{"positions": "learned", "init_std_o": 0.0395, "weight_decay": 0.06, "batch_tokens": 32768, "steps": 7126}
Each number is 500 + 40 x the weight over its row's rms, rounded and kept within 0 to 999. Layers, rows and columns count from 0. Numbers have three digits each. The size before them is the row's rms in percent of the matrix's.

# down: layer 8 MLP down (transposed), 576x160, rms 0.164, rows 261-277, columns 0-79
# up: layer 8 MLP up, 576x160, rms 0.161, rows 262-277, columns 0-79
down261 116:474509473492468510445484485537613551482477504534448525526491565449429559479473445484482536531488517466526523452513478493497542523517573550463528482511448558536477523488416499500432510477493460554503489474531528553533551437490426418458508502
up262 109:474471531581521537493563516532460501501578477474409486500499426450504545522535518465509520446485476506493467497553518503470492525478471494494505546475574469508500488472456569531485516430472506531514550440529467576563515483573416542509489475
down262 103:507538468529550608451457491535465478602503616532480485494478525547474496438472555514484487450474479568542517530505545490575470420497551538538477463466514485540476491501569517525447450471560587525510476554488513447510509526520515530453512472
up263 087:551504522481437501478498531495505451586432483568423453567481535495549546488493428489552502486458528508582490416564489478574507498477517519478501502496440492470495475480470468489492479439470464448497534497521424490576447536530503365483537527
down263 084:481508505495525528513454480426490464521514461479470454484501446494468587528474487565433505472591525512565486422535448549503471477477474544520458459444487541496577555461522525463511519518510553501526507452483558459494546494450459495505567490
up264 087:457473498403533458417579498489581463481545431498547465456579515567503516508564581532543526450492507509552491563453524450485593474523567570545482455429522504511443526496489530496503535468449485538495486473545544476488492579466471535540508415
down264 084:482562445500540562451492455405454482469494489500531436455455443527505544497538568455503486516488493505552471479578489558522497460498468517499523475508515541556515478536578508470472534551487597461461498499468449527454504449575529502545479474
up265 102:492552547466453508510563456475532495464518514484476478439530509466445532452489565527565532490514466460448498510464438550469486519467502534560513572466470505516531471552514448486493598476530487437460486518486577488518441566562583532425420538
down265 099:505512572459424452489499496554507501560531481602529476507517414540436524454480540460534483508428470482541492510534511466507443547515513560474495492576446501495462528479514533523458520451476544482462476519565498534527532483456461501640531473
up266 078:518484578458458528451486528455499511509498539534482524446458583493517548472518445526464557487506457515564454505530449508531522511585481527476496465546516419508451525495492603533545522576544579550419462510410417478480502475512523555474547471
down266 073:443555469471502513511525460507492496501514485463480544550475339512524465489525609520474560559433516523521485448538521546557444466505508529514530555450489463466471442524467451487524523473480546497509431514461503509465518580530510523556505474
up267 095:518563468520431534481520524480499537505474396563423433561460618526494477510466509475521488525479457516519517448533537475526491462518480516502528523526522499429477495479432593565505527476465454486498517463491552498539486467533431547542478492
down267 102:492530463465474476492545544449499532429450488466526524484498502505522435471507509495558527426570458514471559537428489502531503416510583503480507515486544487474463548483528496582569469551534421532509576470545566543495474466481502458455452570
up268 105:514494540479471487449516494436424499485561529411534553511567496541439528487443487534466477434507498525519548481522533480461515482521636521445533490532516540518557525472475483484530579443516504459488479568418519613478494496560487523480477486
down268 107:533488441535480441471531512467573505478450548468528447497489475552500572458545527512526503457461515496528465517484536475560479415532510403512497527472473441521426480550558531492482523513545481456504496493464525417499491432467460481530453498
up269 119:532511557433483519523542529527518469470449543549520518505448517520451463474497516479523554444472543456487526522483554454518526517481516490494511427575502366551487573510517519483522539491461493518514511516558496478561529596569584469479484503
down269 106:479506554545539516516470427499459581524532524517518470525455432461495527502610497504542416460430523514498536568486498460482473404520525522480438561473537499469494520561566482531474458543552455497513468529494431513504498531482430506466504434
up270 105:482573468501495486422487471487490501467509447542504484549510473494560558440510539543442512488428487531623496521548527478484473517519457493464450508519514470520490485521540527464508520455431469524490493569491518451526497541441545497485604508
down270 106:460495493568404417487573545540515482528513548438512478453439508469500563529488481578434493506408437490521469499487492471530466552533515427552522496533473494541517556579523546468481553507501525433467464503490520477486424455495547467513515485
up271 099:519467494509503453509475462444532538565492556467570411510529413513490442498553499505429472459506480518552531472498514407504507532506477533497500520622469477531527517499491483479523496515492433491522460512525502536495454508506508505491512491
down271 097:506501519441465505517480575515536435528532468477493460492541511514533577524484484516476527513470462459541518540486477488448378549575501505449583453536500470452538531528482507563481488529404560525541493481443454489559569536497477454551457559
up272 097:442542507497433499496504583512480496515535449480554531512445551538409526495526541497463489491429518532513542455521568485457479507428480478467480534445529497489454530502520464585448535497521415419521443490537504479478514492516480542522473512
down272 103:486575446516467533522514559564569570482479501500568488570498472473504515502527468475442521454483453528525499452510476501437457513521438527510560440516481490474462536544504532519509495483564512511475487471437509557548478535449524524468572412
up273 104:503459561515469516454535548507491494477538501484473569486515452405530533464461562554491504412479526501501512503539510483567516496556496504555550503527465504534477569531511510478517484498483502470507460438473503442495533502528509527423428471
down273 113:506435504478524475478507493495546457495539475488501521512498426518532512512627500550497503529504563535489461499573498455497492474512454534510508484499427552498475504526565435567478511506502416464511417488452498502427452562520580497519513485
up274 099:534418534509483460513457469493556470524481515461469523484473487565483485504513536563563481483560483475525412527448541536490572542522458553454548522622495560493506479535471423485476493478494480466585356549517475464545445471503498498539487437
down274 101:516465534488490513556495467470448512513532557606461518558517484544453512482473439598501389532595435527537425532434439465452527509443447513526468494464504529542489443491439516526481513547483500550474512536570480501489567534478546497489511524
up275 091:529496499568463431511549528443516442510522449464483481502513484514499477544509519472474512503499497527472595475422523473552493569436481537492477530491554483522501557466591428569561531495466462567480491545481532538508521485490519514533514485
down275 094:464500455437476525504493539534527499532448501479501532449525430489491514548472466577583503553553477485520582418526519504489514428551491509556502534551489450606517388405510495474468479506458539486477577506490448485433469508578523471487488519
up276 103:528494485491447417524562481445499560532470505481488543481430434457453476520529538488504482388496493413564481456453414466457547479517495582486519512596554547540493526491500474481526417527474481428542453563528465432460535538491492550474510502
down276 109:549475436472522491439527461490484560500486544499533510550428499553531463485515535503453487509446449460453507437482585530514536525541467461470493513443513523509510529509461481415559507600506418516485424555490500453527458500521558485565469462
up277 098:503480508461509441509489498460463570510481477435512427471484544532516510503499465576505459539474437498582460514529589531527538483511498539442516566481553512554527530551500470514474525514522517492495499499608457454481450485596454456551527508
down277 091:441512512518431493503507522469473514470432481623511514535534494555532492503483462446477505502474560448507466587528530437471454447488523491587509447491528542502558595507533510578506423527507476536474571512507492460421499493460482520509522516